From a checkpoint of a small transformer trained on Wikipedia: vocabulary 16384, 182M tokens.
Each number is 128 + 24 x the weight over its row's rms, rounded and kept within 0 to 255. Layers, rows and columns count from 0. Numbers have three digits each. The size before them is the row's rms in percent of the matrix's.

# layer 3 attention value, 128x96, rms 0.151, rows 0-127, columns 0-47
187:122109153134156141119140161131120115130139078129162144169136145107142154172128119138115089073148116129132145119127133129157151168148106123152078
120:074169121110132139090144128112154087136133116106155139127158137137155111136149143101085090114130118132149099142173134095114113152110128114141122
102:188072110151137170128122169127112140137149133163140082098136126153113114130143119125141145134140144127111132135089134101130145110139125153108138
096:121181104116114140111128070152135113139105113096143101144115137148133108097165137078111107154126104122144103129178102121086101107156135096175130
125:124160137106147127105136122122117098135141071135176153174126135122140130161151121110087081084151113122137119130172133129120106149162136122174084
171:163085120165132182148114142148147158134114147115132107120130140146121115164134149120157137141139105125136133143112115124147178136117095114118116
097:092160134150135170119137127147146114134102094072126145138149132120141123154178175080103089116138114124143114140159112115128143161141110086148130
122:122150150121139116132132121135152123151167114118169143152156180128109135148118094123134097072154107127132142108138087111152123145145123126124098
145:126105157120155167100131168143122115136115067128169149165126129114151155162166126118104096083142116123139129123142134135175153173152113119155082
117:185109100125110091160114096123115138125138177176113093119105126149099128112084111177160168128135125130118137125108134144097119080111137151121140
100:151167103111142128110127118128111121139103061099147144180109124120148152152182142140113108111139114117136123134162134139107102136161136126185084
123:214091140151116133132110123115120165147147135171153092101114138134094131086135106115146166147140109130111133104096136140144133091137130152106162
168:210118098160137133138127117138103152126125077143157119180099149106128156126131131152135120093144107118110134116124130129103119117138114127162081
110:146078140168116132146125121130136161127137180136100111084118120140123113096071128134159154176114141133114136122093128130140134113087107149092173
162:083163141091148117100148165121126086124148116116158140137136147140144123164102090136094080108132154131141134141165129126137104134148135130147088
097:129144111125106175117117104133160124144114120096142122148137113143157107128177168088110106128141091123141108151167127106115139145107107103150115
158:093162150096135084131132127114136112139177128156126138123143144129119125140089092133131104110126125131130131109131118123134096111150130149119136
122:120115116116157146111144175130092090118095104107112148111149109122144126150177137138117131131124165132124133148139148128128137146172164121148124
158:122157122074132096125132160119117098125139123158133130107146143144091122144141069149122139115129165130124153128138111131147101099177172137118138
140:124179086092114093137127086118117110126153116155108131148131137132109129128126115155116131103127131124121131128151106115077097102127148138150136
140:196097105188143125151129108137103137126138117154139110135100150117131145140090149168144114098132110126124138108099150134101123098134102133147097
109:175121117131141101119137121122082147128109063153148138163093121078143174093135132168134129094120127122102132094114156126117085122140131141167098
174:185096117170114135158110085145123171133110140131109113134112116110112138091141162127170161137123102123115125111090116134108142119118111126118140
128:113121134152144150128132127125154118123137107087163138162140143111160139146109159115114089091139100123139122130159135122124160186087085115150083
130:092133114139129176118142130156161107115105129066161136148137155142153116158139147110104088128141119123154115157170113114123165164114107100157087
108:131166130139122117122128059124133139147147077131147135189113131093139147112124151126118095081136080127130119104144119125091105132113101116176101
161:089157118074114120085130120120116124115105127125111135123108085133152119089154131112102136184119143128125093142156156128111101127121155147138148
116:165056124155132137155128143144117162119125152135106101115119125119109139115090121165170172151127141130110143113084136134147144123115104150096133
173:097119156101154149110146194125133094127152112115167137118166157149139123180112092138112089094138145131142145141146139120172143150146138132134101
091:141173119147120137128119067127141116137138098103153141178115142111146140120147167103116081081135072118133111121157121140083122137132105096176103
106:135146136140103109115116088090161141159152174151129108092101105143129113087098149109130137168118095131147112133127149125115092101063111147115161
106:167096133138131093155132132138093151118134125147107116128095109113109152095085113181168161144116142126100155099098131152123099104130127157114134
081:121110156115135155167133148120135080122151161155133119129126141178133133192089083129108111126139136125117141141083117165148190164131113137134106
082:102139101149121154108111161125177124121095141118076142144111094115148121128142181102103135139112110128151109138144118112087110112088091115136143
080:103092149154132171121135147157104153126086121101127122120155113111136091158215104093134139161114112127148131106122124130167139146179111122113131
075:181127094135145176134127102152155165131152112107138107146111130150151115137132141107122147128137145114129127107148139160118136116100121140130135
071:170142169152136134124132144157134116149048110112128116155156149147126131086117135145146095124125106123155104078113142139122121118127109128148129
076:173142167142135062141139083123112150127093144138188122131127162129091130106094093148120112101131111125114131109102147116171082152138123132127086
075:129154115106128171123108151159126140143121165131118114160152103162112116149207118097097143159143108117131119161143070135111128130150116139102108
089:095107137126124133083133162121114155123106103105117132104088094085141124091110138125143133170118144134124128122127152091125160118145105113126134
092:164102124161130150145138139117144110147173121119130119082116152137108116183084159146132126115136144134115151118120131136132155138085111130114120
084:098096142124136178098129201136122135128116077173128137134153105109143146136155137132094114066137147138105141115113164111147085167108117113137136
097:136091139120164141128127195174104134144139099117132116102118138132122130158174080121129126123137146133138154117105121153173096122194146124120128
083:137147147109150140125127132158107132153118117136148118141180142166110111170171104143125098133149117126145133102117120159168089130180134138148102
080:178119155134144111119128110148109133134063122109155116165122139138118134121130114160153128157122081119144116069108149128129140116156118123156104
081:106117080123112134147137131109148124122137116170089157165105067104181149106123102156115138116124149128113136113154137097105142115094100111141139
082:153102163173111166152120151108131116135089126098111144142148096121135143106144142118116123147142121129126110126093132127102138171104096140145133
089:119102138168120138131114152117140102134124133178133149139130100101122147100118167138128127108131117135097132107108111101107119126112114119147099
086:167088138106138150148129137148119164118136121133174137128162160120136130172147126114135127073146121126111125116084147153184114168142145148111122
081:136101090155102142135139145116136150088125127134106163135112110104157138155108208130119153128129142136106115144132166107089174121073100127117131
090:134086183186131152168130136128128098135107140136129119113146124128127138170118115150150109137119096132122128114075141149155156145133113150130112
070:128152108127099124109126143111130142119119137173117177179124100116135151109105174137083131101144142127084111125165138107108117136065094138138108
074:104101174149153129128144129112120131130162154111156095072137148150104117149148105095161129160125102130153131131094116152194156135163149131101104
078:143119095163115126113118095130170128130143144081101104110116119123160121116139187097165140143105117130132103146108100128076143108114141119119155
076:071148147118104093120123120111150094115131105103094151104087117126147134101092127163117126148102158129141123120146114127077092096110128118152154
074:121122116138104144133122162123166100119094132123109160136119124126096126097126172141108134134130139123112146118166106099099143148081094109141099
082:139144120140093138134134125089124126119088129131109152169132095127131135107121173146093132142117122127126106133150136084117177136064103127131136
086:101093156096150181097137182134115134132107088145170123137143128152134132131143100128107126125159165126127153110102138126161131167146118131126114
085:161162100109115117158104081127156126137145160154119139157175141165126128143158102140109124139130099119137116137145087153107090142132130118147109
077:195096122170151175118128131133170132134110130108160126152090121133124124101130138102127147138147098123128122108134132137090158104102107121122097
083:109149134122083116131117099117131142105100125148094141151146096107128125105096182140103136145109135125115108140169158103097125152071091134154139
076:140172099128094102141126075118134120108128141160107149166131102126126134075092140149083134100135146122098116146187132115096128112071093127155119
085:167117082147122138142129122148135136103084101081127135177107125135150142141113167141130148144128129115124119105144132123079167111097096128137132
092:129119110145150166131130160172152136132112095079128125136144146136110132125160115114090135082133168123100155138150134148154123134085108107123124
108:184136111147159114180133099115119114140160105158097144124139128133102108145169148131130130108118108128110144103122139128108112095118128138165163
072:131158094106115098133139174130121136131143117132115145137133113114126173158165141174147131073137174137118161112071160125170127107111111105124125
097:108129154118124111103120120142108150118119163118117098115122097123157132076071088109097133183126127128111106124160135148086143112144154156114141
103:089065166134128138094135177116118147128095139121158136087143151106142133153105124109126118111116137125140112121104143145161149155162143113119147
107:193144114135131125143137091119144100138149154131115108167111136153124120132085134139120138121134131135153111140160124144117153157103125146139110
111:114126140105126167126129180157112141115123091101163137134165120150129138151194093102099137146159138114090131142161110124186152135158120128118105
096:069147127092102098109128150151120128113125119116137112122136127146127146101161141134114124117135111130131143133123153120161101089106122126137135
109:129093175168132167097126146147102150140091146111133086125134126110158130114106151103150107149122089126145119126111145103129131109145095136150144
089:140170101094110110199151106138124131117127121141098122155122098138146118106116106135155140127135154127106129134170151123110138145089118136115123
096:148101134138149171114129128148132102131116087099184137121154158147098106146196131103106112103133107112117119148152096124165154159148133097153107
113:163192105120115109122128088102152089132136103136143096130134156144119083107110131142119110128130098133133108142153121094085107131102152119164123
095:109149111097147119137150120118137151116149112120129144149118118124132167111119129122139147101108179133129145099162136172117136134129143121077141
093:113145095126114137099142166099119148100160077136133137102160118116145145149113121152108134162134188138123119135118138121141109169138153126111110
089:113127125127117111119127115120137149132122114132120122088111113113135109075147155121140131136105114129134142126104124098086070080117132112121165
104:140149100108094086132136102133122146115170140151076125147121116130139142104104125151118132133112149144151115129125160133099112094073133156134138
106:135146126078097137147129125131103133115071164139129113166123107131110112136170089128117125117153136131142108158164131110118176165133133121138105
092:102100121119152140119134149115167120134151110120175191102116190127104128161134143118102126111134155123113125144141110151172116165128143118104128
079:133132085082120137137148169141104156114125134130110131165128100138144146129161148124108126146133175132139105156181152122148160142102096145108108
098:137118144112125162089141180153117130112118098117172103163133137121134149079083141129139126142148139133154121138175169101152122150098098140120096
098:142205108139145154113123130131134071146139059099154115114140169161138115150162116118106099104141102115103124155144104109115119107148121110182118
103:113138131143159131138136115106173101140116131098128149092105159118121114139072157136143114133107161133146117128137102151117130182140160103117113
091:116112148136149157139135105124113125122124100115154116095155146135163094179099139109127094125110096117129094159149131121125140142157122115156128
105:102130170134133154106150186141121101128086113094158109122137143101151132155100148122144093124136138135142106149149139113162116183162108094135095
070:172126093128125124115135158118134141122157143119143144153094118121074166083163147124125180150134175129122154096158137146135139129106120154076125
075:144123099126104141119124182136122126131126143110096098122121080126113170102146148131145158146142176131129150103114151148146125088098100127110135
122:130112134132136146121137142120106099136073136123156111133131142131122098178143154127140095122122111126148107139118121111131143172173135102155110
097:074122112110120130102132155150111138100091151103150126146130110143126147109127092126110136156130173122133126130130109153125172132185153111084120
077:147097105108130134122132189148140155123149146129100133125115079102120169096122158137142165189146193140125152106134135153145128119098108153087133
086:105098138142174139128134131117161122144143091127167159084138164128134095147125143097114117127126122129109120150135087136139098173155147095130130
072:120108121116126140130134190157108134139113107110125129156150096097124180140120158140183122110131174132136159097086142148182146116134100111101121
089:128144113139113160084132166108104152122184074126165157140147124131122172130164095136087156140158148128094134133169145139174130154132127157101120
101:121139139135121155133138164146151102123174108123153124153125129142151161110082117125112130131171137125117138134187135125180122162083091152118078
079:135137140138132113107131171089136094110142085118187147138143109126137146137166133137109131116154163117116135123131121117182143114147148140140082
078:141119117142140127167116155130109147137104105105071128168102131103129134174114165162192107119115141131148108133123161116108147124139119146121125
078:102156142153120087103134111151141143144131126121126123099125157115120133127138119117149144111141117135120127154120091083112178144133093116134088
075:124138152073124125152106163114126102124105156122149128117148136143164125122114153137151107130144103128144116158144131129160118127166139134116143
078:154110126151125115128120145102109129096114108113158128119167114121155098124158151122111130175140142131143115136133142146136153138165129131108171
087:148087112125131134171098107160123137137101158142060125167096114115128131134109130153131120142118137125139113105137140147105090147114142146108175
089:127136111094116127136102123156122160134159142173118098093148157146149113126099125127121133134161126120103114143126124097089072094125137135139143
084:127127154132159125159132104159162088159084156094129109094120154134123121119105159112179118096092101127158113137157124141124107158103126125142131
094:143197122162115122110129089154115133132172105138108126099144159117114111125135119118144137106106116137138135103100124087096088102118157110139149
084:127143109124142111151115129078146128114120102146098137141144134118116138110127071167164142122125157123114155126103134148091113114119133118127135
084:102122114126162142174122132164137114143122102167069129168130096112136147074131114151164144126102174137139146115151137129100060115129113138123173
081:108140155103126066137141096196144143144136160176148111121120154135129137090102081129134139105126121128117130145134108149129133134138114132160116
064:150164105167151108141118149113143079142098119118159129103164139126147129125135140122164097101119144122150138169121101123111153126161136108158115
076:120103120155133156115133113143135103120070119070116116098116141127124097158134177089099106130112143126140120145103143120115140129105134089121146
084:079078142133120142119133109149126151118164133147103131129129118126116127108123143092095114168136132133141101151099124131134128123113116119128104
073:078135170142132128127142124099128171127120116127108144107142135126100122132105135141159132130126096138129139110105157108122118114073129131129078
094:142101108124147176139129114177152119150116143138120111115149117134125156106123128118111132133114104115149141097134130136145071131075140138123134
086:127116100127127116121151113130148106131126095137195105133134143143137124107131088136102129146133153121107170113099129187157143158106128117147143
071:123071114104116131130144149124129162128113109133105135193097127120122128156135111168152141141136144127123129097096153131164128122102103141108099
075:117149112093105147072142119117152116133137140112160120152108129135135134120103140123100111090148141123120134132123139132127153132110161131153098
089:089123070135132136152135162171159120129163094095147125125147145155138096138132095144149114157143167121129156158123089127125145135155086099131099
073:147090153124139140117133131084092132133065149094121141166089110104112166146138138124125130137109089126140125097118160151147168155102144150104153
071:101122141135153129145122129136165091146124136177129119130130094140128151081134112122127129104124169123140153142161094149110110120116111129161107
102:097113131107117138125119130209145115151119138111123114148113136138147122096087167099141131114115147131167104166157122104095127127098098111137099
071:116118108158108082140124099088111143122153134132103128155080122115112139173141067169104131130142179122111152098146116123087157116151104132111103
072:115110108105121134116114139187131133159159083174174098115153135147135123131143097112082153129162141126107150117144086137141088097143134114135128
074:135131130143106107104133091179111122134086129130164083090129174145128107149156150089106126095129089126126118144115101123108132111170140106145180
085:162122116158154117147129135098137109137124103129109144111171098124123152131148099153128149133147140129117157073136112128167125146097168148108129
081:099106119140128098142137119156138143113141111098115125108107162143123094173102115145128120176132144130105142151096122130127126143128089105136122
076:146081097164141124154110160156142136155129069143119138135129118115136164142122124134097132148157167123097152125080125110162142151114081144128084
072:154084111118113127088146148098121155139122129112109148184089112101112129176128130146125132141132104130131139097077176133162157151113104137106101
070:144114135162140127143128151116127159117089118108088134122139130111101128162107157127152123118132116138131121119101142107142131109092122121121085